Part of a small language model's weights.
Training: a variant of Muon for these matrices, 5056 steps.
Each number is 50 + 12 x the weight over its row's rms, rounded and kept within 0 to 99. Layers, rows and columns count from 0. The size before them is the row's rms in percent of the matrix's.

# layer 2 attention output (transposed), 512x512, rms 0.118, rows 41-47,105-110,169-174,233-238,297-302,361-366,425-430,489-494, columns 0-127
097:67 66 76 76 52 61 63 54 31 43 38 55 64 41 42 51 50 43 33 50 41 70 35 33 50 66 51 66 63 68 33 41 59 71 33 60 57 74 53 33 50 65 70 53 35 62 44 52 53 65 54 46 41 65 69 59 47 45 57 32 55 74 55 56 48 51 51 54 76 39 33 48 64 50 54 57 30 36 60 34 69 37 58 46 55 22 52 68 50 38 43 58 57 63 16 41 61 53 44 60 44 51 33 43 58 35 56 62 42 43 45 45 40 20 61 50 63 54 32 49 57 72 58 54 47 45 73 55
098:67 24 57 78 46 38 56 59 25 52 44 32 41 58 30 63 66 51 61 45 44 43 46 59 50 43 48 56 59 50 51 22 59 52 39 40 49 53 41 51 33 35 51 53 52 59 47 49 51 13 37 23 55 57 38 45 57 43 36 56 45 47 34 40 45 49 73 43 65 48 65 35 55 60 61 41 66 78 58 43 57 57 56 59 59 53 65 52 50 55 54 62 47 43 44 39 31 55 30 59 79 39 51 75 51 45 43 50 42 49 47 69 41 42 57 46 38 64 47 39 54 69 44 59 51 58 62 50
097:29 43 57 33 44 61 45 54 59 41 64 43 60 63 59 41 35 36 51 73 57 81 59 50 48 30 67 49 49 38 46 39 56 48 49 53 23 54 30 43 45 56 54 68 61 57 63 44 47 34 62 77 55 53 66 53 59 40 56 39 47 41 48 33 37 55 23 41 57 28 50 58 39 40 61 41 61 59 51 54 58 66 64 60 47 55 32 65 48 27 45 48 49 52 54 54 33 61 43 36 62 36 55 52 44 63 55 71 58 48 57 43 68 41 62 60 51 50 34 46 50 55 38 52 38 53 34 57
088:39 56 53 28 41 55 71 65 53 51 43 51 46 69 61 42 34 76 52 38 45 47 27 47 66 50 30 63 49 54 57 13 41 50 57 48 47 52 42 53 54 55 51 66 63 40 62 35 34 57 59 47 42 52 50 58 46 52 42 50 53 54 32 51 62 76 29 34 60 59 47 47 35 56 61 55 20 44 50 47 39 59 48 52 46 79 47 42 47 46 61 59 38 37 60 48 62 60 68 64 75 48 54 46 31 58 54 47 51 49 21 29 64 58 57 54 42 43 42 42 53 59 43 50 56 57 47 62
106:31 35 51 32 70 61 58 51 41 27 44 60 48 39 64 62 75 57 43 36 34 58 71 64 53 44 79 66 44 64 47 32 53 44 47 68 40 43 75 51 44 59 43 32 43 54 50 38 58 38 48 67 47 52 53 64 46 63 61 45 50 41 54 55 48 44 30 32 46 37 48 54 54 54 46 41 55 80 38 53 44 35 40 36 55 45 57 60 74 53 64 42 65 59 49 52 45 51 41 53 43 39 34 39 56 45 40 57 64 53 55 61 47 42 48 50 54 41 43 55 75 56 56 31 29 37 34 52
102:38 31 60 53 64 52 74 41 33 43 52 51 66 43 39 54 30 59 39 55 31 40 46 59 53 36 41 52 49 42 67 38 66 51 47 45 46 44 52 47 36 74 39 70 30 52 38 67 68 37 61 44 44 50 21 53 39 39 49 46 63 60 33 38 58 39 48 45 65 60 37 28 56 84 33 54 45 38 49 53 59 40 46 56 45 49 69 45 39 37 54 77 44 38 65 47 52 80 77 56 66 72 58 50 50 41 40 55 28 52 64 32 42 42 62 54 53 57 50 46 49 61 29 47 58 43 49 63
086:56 50 50 62 50 46 75 49 48 72 52 54 36 51 53 67 76 56 59 44 36 28 56 73 40 42 58 79 47 22 59 68 78 54 62 52 50 60 59 44 43 46 64 51 53 45 34 31 49 45 53 54 41 45 74 54 56 63 43 50 63 58 37 62 47 51 18 46 36 59 53 41 48 40 36 49 51 52 65 32 58 25 40 49 61 39 42 41 40 52 70 61 72 52 70 54 62 37 42 53 52 64 36 29 62 34 50 50 66 53 45 52 39 64 51 50 55 25 53 67 50 36 61 19 48 55 69 65
106:29 52 42 44 56 39 65 57 44 42 54 33 58 48 60 31 45 38 52 49 46 31 50 60 47 29 46 37 48 28 45 61 59 51 38 39 42 47 48 57 45 23 78 53 55 42 59 47 46 38 53 63 60 47 46 62 55 58 41 41 45 45 31 56 48 67 51 54 46 41 29 42 53 47 33 67 55 60 68 47 41 43 56 47 54 60 46 51 46 54 32 63 46 41 60 45 37 44 21 47 51 43 31 24 48 52 29 43 58 55 54 10 44 58 46 48 52 56 55 52 51 43 59 44 66 49 53 47
100:66 45 33 40 66 70 66 53 41 54 51 45 47 56 49 55 52 49 31 48 57 48 44 52 19 69 45 48 50 20 41 73 44 59 33 46 59 46 56 38 40 27 37 34 59 43 60 68 46 41 58 54 49 71 53 30 67 65 57 41 33 48 44 38 33 55 51 42 50 42 48 38 67 55 49 51 53 50 57 26 38 54 45 55 66 55 55 43 70 57 60 32 45 46 49 41 77 50 49 64 40 65 58 46 57 48 48 54 51 86 58 38 41 43 28 41 57 39 54 63 52 23 67 32 44 59 56 52
107:51 64 36 62 43 28 49 51 37 54 55 42 41 62 75 46 20 63 54 65 45 55 40 51 50 44 53 66 31 57 52 67 52 54 47 59 62 58 72 64 72 37 24 43 34 41 61 41 40 33 62 38 53 73 66 74 47 46 56 41 57 44 78 65 47 55 65 41 41 51 37 70 41 71 55 48 50 47 32 32 59 59 21 52 45 35 57 43 56 47 57 53 47 40 50 62 41 41 54 51 55 74 40 36 55 38 54 44 51 48 44 35 61 49 40 50 44 53 45 50 40 62 39 55 36 36 48 71
103:50 32 43 46 59 43 53 64 51 41 37 65 56 56 80 61 47 48 54 47 44 33 53 62 66 44 69 57 51 48 58 55 49 50 52 53 36 46 56 43 51 38 60 63 32 47 43 42 57 56 45 60 47 55 50 54 55 69 60 45 39 54 54 46 55 48 52 62 64 76 24 53 51 55 28 38 39 32 50 50 61 41 69 26 46 65 42 50 49 54 32 39 46 57 29 54 58 29 41 38 43 38 36 52 57 46 62 42 19 34 60 54 38 51 18 46 56 51 63 57 67 39 59 44 46 37 45 74
098:56 47 65 44 25 44 59 70 52 64 51 51 58 52 55 26 55 45 54 42 62 66 32 48 44 46 43 52 63 50 32 44 36 38 41 45 62 63 55 59 58 47 39 42 34 39 33 38 40 69 40 29 67 27 28 74 45 50 51 51 49 69 51 50 46 34 52 41 25 59 45 34 73 40 45 62 47 56 52 53 53 40 52 45 46 60 59 37 47 48 61 45 60 23 50 38 48 41 31 28 42 37 50 53 43 58 55 60 53 37 55 52 48 44 47 56 69 56 45 37 52 47 40 60 63 57 44 40
102:36 53 43 71 51 46 47 42 65 53 49 54 28 40 47 60 43 57 34 65 53 64 58 64 59 38 40 25 33 69 39 40 62 38 68 35 65 53 35 45 72 62 68 69 44 26 43 49 35 32 47 46 74 48 54 32 49 50 34 34 39 38 56 42 42 53 73 53 46 42 51 82 50 50 39 47 62 47 51 40 50 35 47 80 39 61 42 57 72 43 50 43 63 61 57 57 67 64 40 31 39 52 51 21 49 78 49 46 43 46 61 50 57 51 37 30 58 42 35 40 60 24 43 49 53 40 43 45
092:63 58 69 44 61 47 36 49 38 62 34 69 44 43 40 76 86 54 55 13 38 59 63 69 38 53 73 47 49 50 74 27 32 57 33 37 56 50 67 35 30 34 35 70 53 41 28 52 32 60 40 55 64 59 54 36 40 40 56 67 62 47 69 79 61 57 44 34 48 45 47 45 65 63 50 52 53 62 25 52 68 47 47 43 30 74 47 28 45 42 45 33 40 50 47 33 37 41 67 45 37 37 74 55 52 47 46 55 45 45 74 70 51 50 37 26 43 38 67 35 61 79 46 37 43 48 54 59
092:44 64 69 45 55 36 36 38 62 29 23 56 59 64 58 39 72 54 62 26 46 54 57 45 60 62 44 71 42 56 49 49 49 59 64 44 37 54 48 49 54 59 67 58 40 75 55 69 37 51 59 56 52 56 11 59 23 66 36 50 45 47 28 58 29 69 71 74 54 64 62 49 49 46 58 43 52 65 43 67 55 51 39 31 34 45 48 53 32 42 42 57 71 31 60 63 46 46 53 37 33 27 42 45 42 38 69 44 37 70 54 49 51 59 52 39 54 80 77 46 49 49 43 72 71 48 69 42
090:44 60 45 57 51 47 40 27 33 57 26 65 57 49 61 52 55 50 55 58 49 31 45 72 33 61 59 23 41 61 49 48 39 62 66 56 57 48 57 61 60 58 35 56 43 59 58 77 23 45 52 68 70 47 38 45 29 59 34 60 32 59 47 46 45 43 56 41 54 64 51 40 58 42 75 63 59 52 59 48 59 63 50 42 80 68 36 45 69 43 44 47 70 54 58 45 61 25 54 47 64 49 56 50 59 69 56 33 47 46 37 39 60 62 26 57 47 53 58 52 48 42 71 35 44 50 82 35
085:45 58 38 47 43 39 55 54 31 24 62 40 55 33 52 73 54 52 64 66 49 33 44 53 53 56 51 63 27 62 55 37 63 47 71 50 82 54 62 42 48 49 55 39 54 64 55 56 35 44 40 48 66 61 55 43 48 48 45 53 41 51 39 45 26 53 57 58 49 31 64 65 74 54 52 45 46 39 48 57 45 22 40 66 58 27 59 60 54 35 57 68 59 53 54 58 42 69 46 27 56 73 35 40 52 38 50 34 67 50 60 71 21 27 59 63 58 71 59 50 41 48 35 60 44 36 71 57
094:51 60 66 55 57 40 45 41 53 49 53 59 45 81 35 64 56 43 66 78 51 70 50 50 48 61 36 57 39 51 57 36 36 42 43 49 54 34 26 43 57 50 56 41 51 69 38 50 67 78 47 61 48 55 35 61 66 55 50 56 48 53 48 32 36 53 47 57 70 31 42 46 46 43 36 53 42 52 61 62 53 55 50 38 66 43 40 48 61 61 31 45 41 44 50 57 47 69 44 41 43 57 40 47 42 48 65 54 77 54 35 53 32 53 46 40 42 54 48 48 61 66 66 56 47 43 58 46
090:54 58 60 48 65 65 30 45 50 42 53 67 40 56 42 38 52 59 62 58 49 27 58 47 52 58 44 52 63 61 35 59 38 66 40 48 36 53 48 49 42 25 35 41 66 66 73 32 82 60 46 52 35 56 47 43 53 34 43 40 61 74 54 53 56 42 56 58 40 40 58 49 57 43 52 29 50 54 62 51 31 65 69 51 50 36 57 51 60 60 35 74 53 55 50 44 41 86 57 44 57 45 50 48 50 42 51 56 59 48 40 31 48 19 32 41 67 42 40 45 53 79 54 63 37 57 62 45
098:30 65 50 45 41 30 40 51 39 45 52 53 66 51 76 32 27 27 52 63 54 54 48 84 52 45 54 25 48 47 61 48 36 44 39 66 43 68 45 40 74 59 37 50 39 29 38 61 45 30 60 55 46 48 62 31 49 49 43 60 55 54 53 54 54 50 55 43 42 37 66 53 41 34 56 42 48 42 56 51 36 60 55 53 63 48 40 36 54 59 60 39 43 33 63 68 53 40 50 56 49 64 35 44 51 53 45 56 36 36 60 66 59 70 45 51 56 73 54 71 58 38 40 51 50 78 58 54
095:36 54 43 75 30 55 59 28 55 33 41 31 36 61 65 24 44 51 34 69 39 58 68 46 63 43 41 58 65 50 23 48 31 49 45 33 48 58 56 46 47 51 41 31 65 62 62 77 62 54 61 49 58 65 64 31 62 56 48 68 51 56 37 28 38 73 39 48 64 62 53 30 51 62 55 62 57 59 24 64 66 45 14 45 50 75 46 71 54 58 37 38 50 60 58 39 53 69 55 37 33 71 69 42 49 47 56 65 52 52 51 35 62 56 43 47 47 53 48 65 42 43 65 17 37 35 36 40
093:76 71 48 45 24 50 52 64 59 59 66 54 20 19 56 66 51 73 41 45 62 31 40 48 55 60 50 66 38 32 73 34 58 49 41 44 61 55 58 56 70 54 63 52 42 68 50 35 38 44 49 84 67 61 28 50 35 39 50 46 57 63 50 33 57 60 40 34 38 38 31 49 49 47 26 31 24 51 51 62 45 49 52 41 42 42 44 48 39 59 57 34 69 45 58 52 39 56 40 53 44 58 42 16 71 72 50 48 58 49 36 51 42 30 42 48 62 44 57 39 54 67 28 53 42 52 52 58
094:55 30 65 51 63 63 55 36 43 48 55 57 67 44 65 51 45 36 31 44 49 58 56 81 42 49 37 39 69 55 45 37 63 41 52 45 43 23 58 76 57 50 43 62 37 60 54 35 56 43 44 65 53 42 54 54 46 53 37 51 46 65 46 58 77 54 65 53 33 46 53 70 51 59 47 52 61 56 64 49 38 47 38 69 52 28 64 65 35 52 42 45 52 60 61 50 57 64 63 60 57 20 53 37 52 49 65 53 43 58 55 52 52 84 62 64 55 40 58 43 36 46 71 60 42 29 30 30
090:62 55 42 55 31 38 42 39 38 37 41 52 61 20 57 52 47 42 53 49 58 48 29 58 40 42 63 46 50 48 35 35 39 30 60 47 75 96 53 53 57 73 60 38 75 65 52 34 31 55 50 46 45 60 28 49 39 60 76 33 57 73 63 64 45 69 38 44 42 54 39 23 53 20 23 54 41 41 69 57 57 50 62 62 54 65 45 55 58 46 52 42 50 58 48 39 61 50 37 62 49 54 57 61 44 27 42 43 55 56 55 45 54 45 70 54 67 49 63 29 51 62 45 65 41 57 49 57
095:54 44 62 46 46 37 52 44 50 66 48 51 49 59 67 59 63 56 38 61 29 50 55 34 31 58 24 40 48 51 41 52 28 58 43 44 44 54 34 60 44 54 67 36 44 40 32 57 46 41 64 36 48 51 72 60 34 32 54 43 38 56 52 54 41 30 40 38 62 39 50 60 42 46 59 47 40 59 59 64 48 43 45 41 64 60 43 38 30 62 61 52 43 47 37 58 62 67 52 62 55 17 52 50 55 60 68 44 57 49 71 58 51 34 34 39 32 31 53 25 58 53 56 45 61 75 48 31
090:40 59 46 74 29 39 73 53 55 11 37 63 37 33 37 25 58 64 57 53 59 46 60 56 44 44 64 28 38 58 61 71 52 57 32 46 41 40 51 35 41 56 72 51 36 50 46 62 49 55 41 56 61 75 47 75 43 55 52 66 44 22 59 35 62 39 61 54 49 63 60 46 57 67 52 34 53 32 55 44 44 49 45 59 52 25 64 24 67 57 42 58 54 39 69 64 35 63 60 78 73 35 51 50 61 48 61 46 42 61 48 56 52 47 45 45 40 52 44 49 44 56 49 63 55 27 43 58
101:46 38 69 49 17 46 43 39 34 54 75 45 54 57 42 44 49 38 60 58 37 72 31 52 69 62 57 44 42 46 49 41 45 55 59 58 51 47 46 48 57 47 38 44 54 40 57 43 55 55 36 54 45 35 63 46 43 49 44 46 40 62 41 40 24 61 67 64 57 45 37 42 61 53 62 64 37 36 56 68 70 46 48 51 29 58 33 45 46 54 35 47 41 59 56 41 46 30 25 55 26 36 48 52 80 40 59 46 57 49 35 37 55 41 60 49 29 69 44 46 59 51 45 60 58 36 47 37
095:64 51 40 39 57 45 59 59 42 47 64 48 70 51 50 36 55 42 63 46 67 49 47 68 44 51 59 45 59 54 76 40 54 50 25 51 63 51 51 70 39 47 60 34 61 58 58 50 38 57 27 64 48 19 31 65 54 30 34 53 32 42 31 20 37 62 57 32 67 61 57 32 47 49 57 35 66 30 62 49 64 50 43 78 63 59 45 59 36 56 46 47 47 65 28 33 59 71 47 60 32 51 48 56 61 52 53 51 83 40 68 42 31 52 59 45 56 54 43 62 59 58 40 51 58 54 57 27
092:22 78 48 63 23 42 53 51 53 47 20 39 43 71 37 38 51 63 52 54 25 49 43 74 46 38 50 58 55 22 45 56 62 68 65 40 33 52 52 71 59 42 57 59 66 50 38 64 51 49 59 42 56 60 57 36 63 29 39 63 50 25 42 71 38 41 43 27 49 44 55 27 47 62 73 51 39 51 60 49 55 33 48 38 36 52 42 49 40 47 46 67 44 47 72 39 46 64 46 46 52 49 54 30 57 57 79 40 32 45 60 57 39 23 42 67 54 54 65 42 43 39 55 45 52 42 51 38
084:38 45 51 51 44 37 66 78 45 65 55 50 27 43 81 53 73 40 31 43 40 41 54 47 54 67 43 50 40 31 55 61 79 43 42 54 48 69 45 27 40 36 32 53 60 70 47 51 63 41 45 65 54 41 75 63 46 41 35 38 72 38 48 41 36 37 51 67 50 57 53 43 41 35 60 47 65 65 26 45 49 32 52 42 46 58 59 52 38 52 57 37 58 70 31 55 45 44 58 62 43 57 40 62 53 42 70 60 37 58 31 55 54 47 53 69 34 56 29 55 53 33 53 50 66 59 63 66
094:45 52 48 52 68 47 56 63 43 49 52 31 25 34 55 55 53 50 44 43 30 29 48 53 50 40 56 38 39 31 54 62 29 48 44 73 66 47 75 58 60 46 53 25 70 76 55 39 62 59 55 72 59 32 36 32 42 40 59 64 41 37 58 43 63 45 48 56 38 44 54 49 50 42 44 54 28 40 47 60 49 41 44 64 51 36 51 58 28 39 34 45 62 47 34 43 45 53 69 57 36 72 35 59 37 62 47 44 53 43 46 37 68 49 51 48 45 57 55 68 51 60 27 65 25 47 56 45
085:59 37 55 53 58 32 43 52 63 62 50 48 42 59 49 31 26 48 53 41 48 48 49 54 80 59 58 42 47 62 83 54 43 57 64 65 58 14 50 49 58 63 59 34 42 64 41 18 84 45 48 54 50 30 42 33 58 51 34 44 49 50 51 56 44 55 54 65 56 48 50 36 44 24 62 69 21 38 44 71 45 33 60 43 59 50 54 58 34 55 42 43 29 49 41 54 77 51 54 45 69 51 32 56 37 64 38 39 38 56 68 51 44 67 42 53 49 64 67 65 63 44 42 52 49 61 59 50
093:59 53 41 48 47 40 51 42 57 75 58 40 50 60 74 38 44 34 27 47 43 51 61 39 39 44 66 51 50 52 53 38 55 63 26 18 35 55 55 76 45 52 32 60 36 35 47 47 58 62 32 36 44 63 65 46 35 50 41 37 50 48 47 54 58 48 32 40 62 52 41 44 53 44 38 42 59 58 62 69 46 64 50 56 57 49 65 53 60 22 73 34 48 39 56 46 55 47 54 48 62 59 40 42 42 44 30 40 57 34 55 65 52 25 39 43 44 37 50 50 64 53 48 26 36 46 49 65
087:54 66 33 56 47 54 35 59 66 62 44 68 43 56 52 40 54 35 47 45 52 36 68 40 67 62 53 48 55 52 50 54 47 39 29 38 49 36 58 38 59 53 64 46 60 56 62 33 67 49 66 51 47 62 63 27 50 51 68 65 47 43 49 51 64 52 66 45 43 48 36 61 44 40 40 42 29 58 46 48 45 28 38 43 52 60 53 42 48 65 42 66 40 44 49 47 42 35 33 82 61 50 40 56 57 58 29 34 57 61 43 62 71 56 59 55 36 23 76 42 46 49 33 72 29 46 37 67
100:48 58 51 59 51 40 47 43 55 71 55 49 23 59 61 64 59 46 44 63 62 74 48 50 34 49 46 27 35 39 77 44 45 45 26 33 55 45 39 61 37 59 67 59 49 49 62 40 54 43 25 39 35 62 47 51 45 40 59 30 49 45 45 58 64 67 32 57 56 51 42 71 43 36 43 81 55 67 34 40 45 59 58 38 47 55 56 48 42 77 48 53 50 67 32 69 38 43 72 41 64 55 36 50 58 41 53 48 48 60 30 56 67 69 62 36 43 25 33 60 32 48 58 73 55 52 57 50
094:50 53 34 56 52 62 47 34 45 60 47 55 51 53 67 50 47 66 49 46 59 44 49 31 40 40 38 50 20 63 76 44 62 69 65 24 47 62 58 76 35 49 70 42 75 13 51 59 37 29 47 53 38 38 40 35 53 52 50 46 68 54 32 51 33 27 63 58 66 41 47 68 31 40 64 67 66 43 45 42 62 61 52 58 44 63 40 52 22 34 73 46 32 50 50 25 66 52 56 39 46 67 39 37 47 59 54 51 35 59 53 54 49 48 46 71 58 44 63 58 62 59 40 64 58 76 50 34
089:33 42 33 48 43 48 47 51 60 50 46 57 45 65 39 45 53 70 37 46 59 58 49 43 70 56 40 50 43 42 39 33 46 42 51 46 52 52 34 56 63 47 60 56 30 46 40 48 35 36 57 52 66 40 67 61 51 58 66 74 33 41 57 30 41 59 51 43 48 64 32 75 56 75 55 72 56 40 45 44 48 50 47 50 68 53 48 49 62 54 58 55 52 44 63 36 53 45 29 41 74 47 53 51 51 45 44 58 35 38 54 49 52 40 51 63 44 42 65 23 55 25 48 54 50 59 33 37
090:29 37 50 59 61 59 36 43 69 54 47 42 45 61 48 69 45 39 29 56 36 54 22 45 65 49 35 58 50 53 39 42 35 49 66 22 71 57 43 56 67 41 38 58 60 71 80 27 54 27 53 54 31 20 51 45 59 52 57 41 63 39 44 53 40 39 67 59 39 44 45 53 21 50 51 58 42 44 61 82 33 45 52 46 60 61 55 59 46 47 44 50 50 26 48 42 55 49 47 48 58 54 40 42 65 58 41 58 66 70 52 56 35 65 65 68 56 51 49 35 43 48 43 64 25 55 51 35
097:45 46 25 31 60 55 48 56 55 65 85 36 56 44 59 65 37 45 49 56 36 52 46 59 46 55 58 35 49 48 59 49 41 47 68 44 51 60 37 54 67 50 51 62 43 44 36 46 49 67 45 42 35 20 67 70 65 44 36 31 41 33 79 64 76 50 35 31 39 53 47 47 25 48 31 41 48 48 50 44 53 51 57 44 35 31 64 69 46 40 48 35 56 61 71 57 53 49 68 54 46 59 68 63 36 68 24 39 48 18 62 41 45 57 29 46 49 41 49 42 62 44 49 56 38 60 48 63
094:36 29 41 45 21 61 39 43 81 51 47 38 36 49 51 71 46 47 33 46 52 49 67 61 51 57 41 68 57 33 35 48 27 57 50 56 49 40 70 40 57 63 61 37 52 45 67 44 67 69 49 45 37 57 51 44 57 44 65 52 69 40 42 67 47 55 66 72 59 22 67 40 49 65 52 59 29 63 38 56 56 30 59 50 47 45 53 71 45 57 37 48 31 46 51 55 27 56 55 68 63 42 61 65 43 48 37 44 40 54 34 61 34 21 48 58 22 40 57 62 61 49 46 51 47 36 44 58
096:51 43 35 55 43 51 58 57 46 55 44 45 40 49 27 49 43 62 28 43 36 63 46 49 56 62 32 30 49 51 61 62 45 39 26 51 58 66 60 57 41 30 49 52 57 44 53 52 60 58 28 17 57 69 57 42 59 63 46 55 53 47 57 51 58 57 45 59 56 53 57 39 37 35 46 57 63 45 50 78 43 40 65 56 50 64 47 54 71 62 46 48 47 54 49 36 60 47 57 69 56 62 48 71 78 61 23 48 76 54 42 55 57 51 62 35 33 52 44 36 44 56 38 55 56 66 48 64
093:51 45 37 68 51 41 38 54 53 49 37 51 35 50 50 60 35 67 67 65 41 66 40 51 35 50 61 56 48 51 53 55 40 60 59 54 33 26 44 70 46 53 32 50 66 38 46 47 35 33 41 34 53 42 55 61 67 53 33 55 58 52 50 54 51 49 63 45 40 75 50 65 72 67 56 45 23 65 58 57 53 49 42 58 41 46 70 35 43 44 47 56 48 47 60 48 57 41 36 57 46 47 35 31 81 39 45 34 48 20 64 48 67 39 48 47 43 47 65 56 52 41 52 57 45 41 40 34
092:59 51 55 40 47 26 49 54 58 59 69 49 63 50 38 48 53 48 69 53 51 82 40 35 63 63 36 65 61 44 38 53 67 53 52 71 46 48 39 37 55 40 55 42 38 37 46 48 40 30 45 43 64 42 62 65 49 66 47 69 44 47 43 41 40 59 62 50 47 60 44 72 70 66 60 56 56 40 39 35 42 42 58 40 35 40 42 48 48 69 32 37 49 55 37 45 59 40 20 46 40 55 37 40 58 46 37 58 31 43 39 67 37 73 34 53 37 55 61 32 39 54 61 48 52 32 36 59
132:32 40 36 63 58 54 60 69 61 51 63 48 34 51 64 60 38 66 28 63 39 37 26 44 71 41 42 61 40 48 54 61 42 47 57 42 72 37 32 66 64 52 39 47 54 73 82 17 58 40 63 36 41 26 48 37 50 56 65 45 56 41 57 44 58 51 68 50 69 56 43 45 23 57 44 46 52 48 48 65 52 49 58 35 62 63 65 54 59 50 44 36 60 45 51 46 60 42 51 56 55 59 31 41 63 71 50 61 46 55 51 37 38 62 58 68 60 63 49 44 51 38 52 59 67 39 36 23
130:61 36 29 54 58 61 69 55 60 52 71 47 51 47 38 63 60 39 54 45 52 35 46 65 48 58 44 49 50 37 52 47 43 63 51 42 36 57 47 67 46 61 45 68 44 44 40 59 46 63 57 42 41 57 53 66 56 33 29 33 44 42 58 69 70 54 46 39 50 51 21 52 45 64 41 53 69 51 50 69 46 52 72 62 56 46 58 62 61 31 65 40 41 49 68 78 64 51 71 51 64 50 39 70 40 42 33 31 43 34 54 50 41 55 37 49 63 25 37 38 66 54 59 48 46 54 39 56
127:64 47 43 40 38 57 25 46 65 55 67 38 48 41 46 62 36 39 48 38 54 54 53 41 60 53 46 56 57 35 26 60 56 52 68 62 49 49 51 32 58 53 42 39 26 49 47 52 53 63 59 54 43 50 50 42 47 54 62 47 64 38 48 66 49 44 47 75 57 19 52 62 60 50 38 48 47 62 47 42 54 31 57 44 31 48 40 58 51 40 44 38 55 37 43 40 49 34 40 62 59 58 65 59 59 57 35 31 50 58 51 67 38 44 68 62 25 36 43 63 52 73 53 40 30 41 56 65
133:57 45 39 46 46 68 42 47 61 74 54 58 31 53 29 36 50 65 34 41 55 67 69 37 44 53 41 50 46 69 63 38 33 54 20 43 54 76 46 61 45 72 57 69 63 43 54 58 78 67 39 32 40 63 30 59 70 51 46 43 58 60 63 29 54 27 39 56 52 55 54 61 55 48 35 84 71 42 30 84 39 75 70 64 53 79 43 47 63 63 52 46 61 51 50 43 60 14 63 49 43 58 60 85 54 57 40 70 54 60 37 52 52 67 35 37 66 48 40 44 35 53 49 70 50 73 35 59
129:58 57 48 39 41 62 45 30 53 41 48 61 43 50 44 40 45 66 58 64 38 60 52 23 47 51 60 38 74 66 55 43 50 69 63 42 32 10 42 57 48 50 52 38 55 33 55 47 43 40 36 60 34 39 35 64 45 66 50 54 67 66 47 50 63 46 57 58 50 50 55 51 79 47 71 38 47 58 49 57 50 76 59 55 52 44 49 33 34 22 47 51 43 58 68 43 77 53 53 42 50 42 45 52 89 45 63 40 55 43 72 47 53 33 30 64 59 28 64 66 58 54 66 69 40 37 58 25
135:64 47 25 40 45 31 48 60 55 63 63 69 56 50 61 58 54 46 57 30 73 70 39 48 55 49 53 59 34 49 51 51 63 72 55 66 52 49 49 32 48 64 57 65 34 44 40 68 33 35 47 36 51 58 50 69 46 58 34 76 34 33 45 46 57 49 62 41 43 57 44 51 43 57 36 52 46 46 40 25 48 40 53 38 33 60 45 65 47 78 37 41 45 46 36 64 61 39 36 55 59 45 51 32 40 56 64 39 27 07 39 59 46 59 41 57 39 46 41 49 54 37 62 44 60 54 20 42
# layer 2 attention value, 64x512, rms 0.0761, rows 42-47, columns 0-127
101:55 46 41 44 62 46 63 59 55 57 58 85 58 44 44 55 41 51 34 48 52 29 69 25 37 40 43 48 30 40 50 42 52 42 42 76 61 24 53 48 51 36 56 52 35 53 60 50 66 32 56 49 62 48 60 45 50 52 53 63 58 43 64 66 62 20 39 48 45 36 38 56 53 27 35 55 40 64 68 46 40 61 17 65 64 32 42 49 46 50 73 71 40 51 41 18 19 56 55 30 46 63 48 38 38 57 28 35 43 48 62 54 26 52 55 63 51 46 62 64 42 75 56 90 59 41 40 74
099:57 43 78 61 72 66 64 47 77 37 58 51 46 55 42 47 70 41 85 45 46 48 41 46 58 36 41 37 75 54 35 51 36 52 42 66 28 51 47 39 48 45 59 56 33 60 23 62 52 53 66 47 41 60 61 49 47 51 52 52 59 38 45 51 44 45 40 46 22 56 62 38 33 57 60 46 41 53 56 74 31 53 50 41 52 49 54 75 29 37 44 49 35 52 40 49 38 61 34 36 51 39 52 52 40 40 65 42 28 53 63 24 47 39 43 69 66 35 51 37 43 41 35 54 44 70 42 57
103:72 29 43 44 43 58 59 36 33 47 45 37 53 42 59 51 74 42 54 45 38 74 71 39 38 52 56 52 42 60 57 54 58 44 36 49 39 49 43 58 48 21 39 38 25 68 48 53 39 64 25 73 41 79 52 60 45 52 55 44 47 74 59 47 42 63 49 74 65 54 45 49 63 58 64 27 77 70 55 46 62 44 68 47 48 52 49 48 47 54 52 51 34 60 35 65 53 57 65 70 59 39 64 45 64 39 41 27 42 65 28 37 69 67 58 36 62 45 38 76 46 53 52 58 53 76 49 54
100:52 38 51 45 59 64 36 57 38 39 36 52 54 55 35 44 38 53 45 36 45 39 48 63 36 23 61 47 55 32 67 70 51 53 44 69 44 62 55 56 42 25 38 45 58 64 65 49 67 47 50 29 53 43 56 34 39 59 59 44 33 55 79 56 40 48 39 26 75 45 59 52 43 68 64 55 59 55 54 38 46 59 57 80 60 51 64 59 46 46 46 62 61 49 51 62 63 48 58 25 40 48 42 36 43 72 49 43 37 38 35 48 63 60 65 44 61 58 72 64 31 36 53 49 73 39 58 61
107:43 59 50 44 58 70 46 50 51 57 37 60 69 46 61 53 42 30 37 52 69 53 67 30 18 63 58 50 61 72 55 42 40 34 39 65 45 49 57 70 62 55 61 50 35 45 43 32 44 29 38 38 51 39 43 55 75 66 54 37 71 58 42 63 23 59 24 71 37 64 55 71 65 78 34 48 39 39 29 61 34 44 26 36 45 46 35 43 54 56 44 58 34 67 43 51 43 39 58 67 54 67 56 50 49 52 46 58 64 66 45 54 34 77 54 58 47 40 34 29 47 54 79 55 51 45 55 49
102:41 37 44 49 71 49 17 52 70 51 62 43 52 45 40 38 42 61 37 52 46 23 66 76 32 77 55 58 50 52 50 59 45 48 34 59 50 48 66 47 44 48 72 35 35 56 67 71 23 70 56 59 44 54 56 54 57 47 51 72 36 44 27 44 61 50 49 70 68 66 81 49 17 36 59 70 78 55 44 38 61 38 48 61 43 55 36 59 49 40 41 62 40 68 57 46 73 56 63 64 41 77 65 48 44 33 37 46 61 40 49 58 45 61 54 47 40 58 35 44 52 40 62 60 60 36 46 58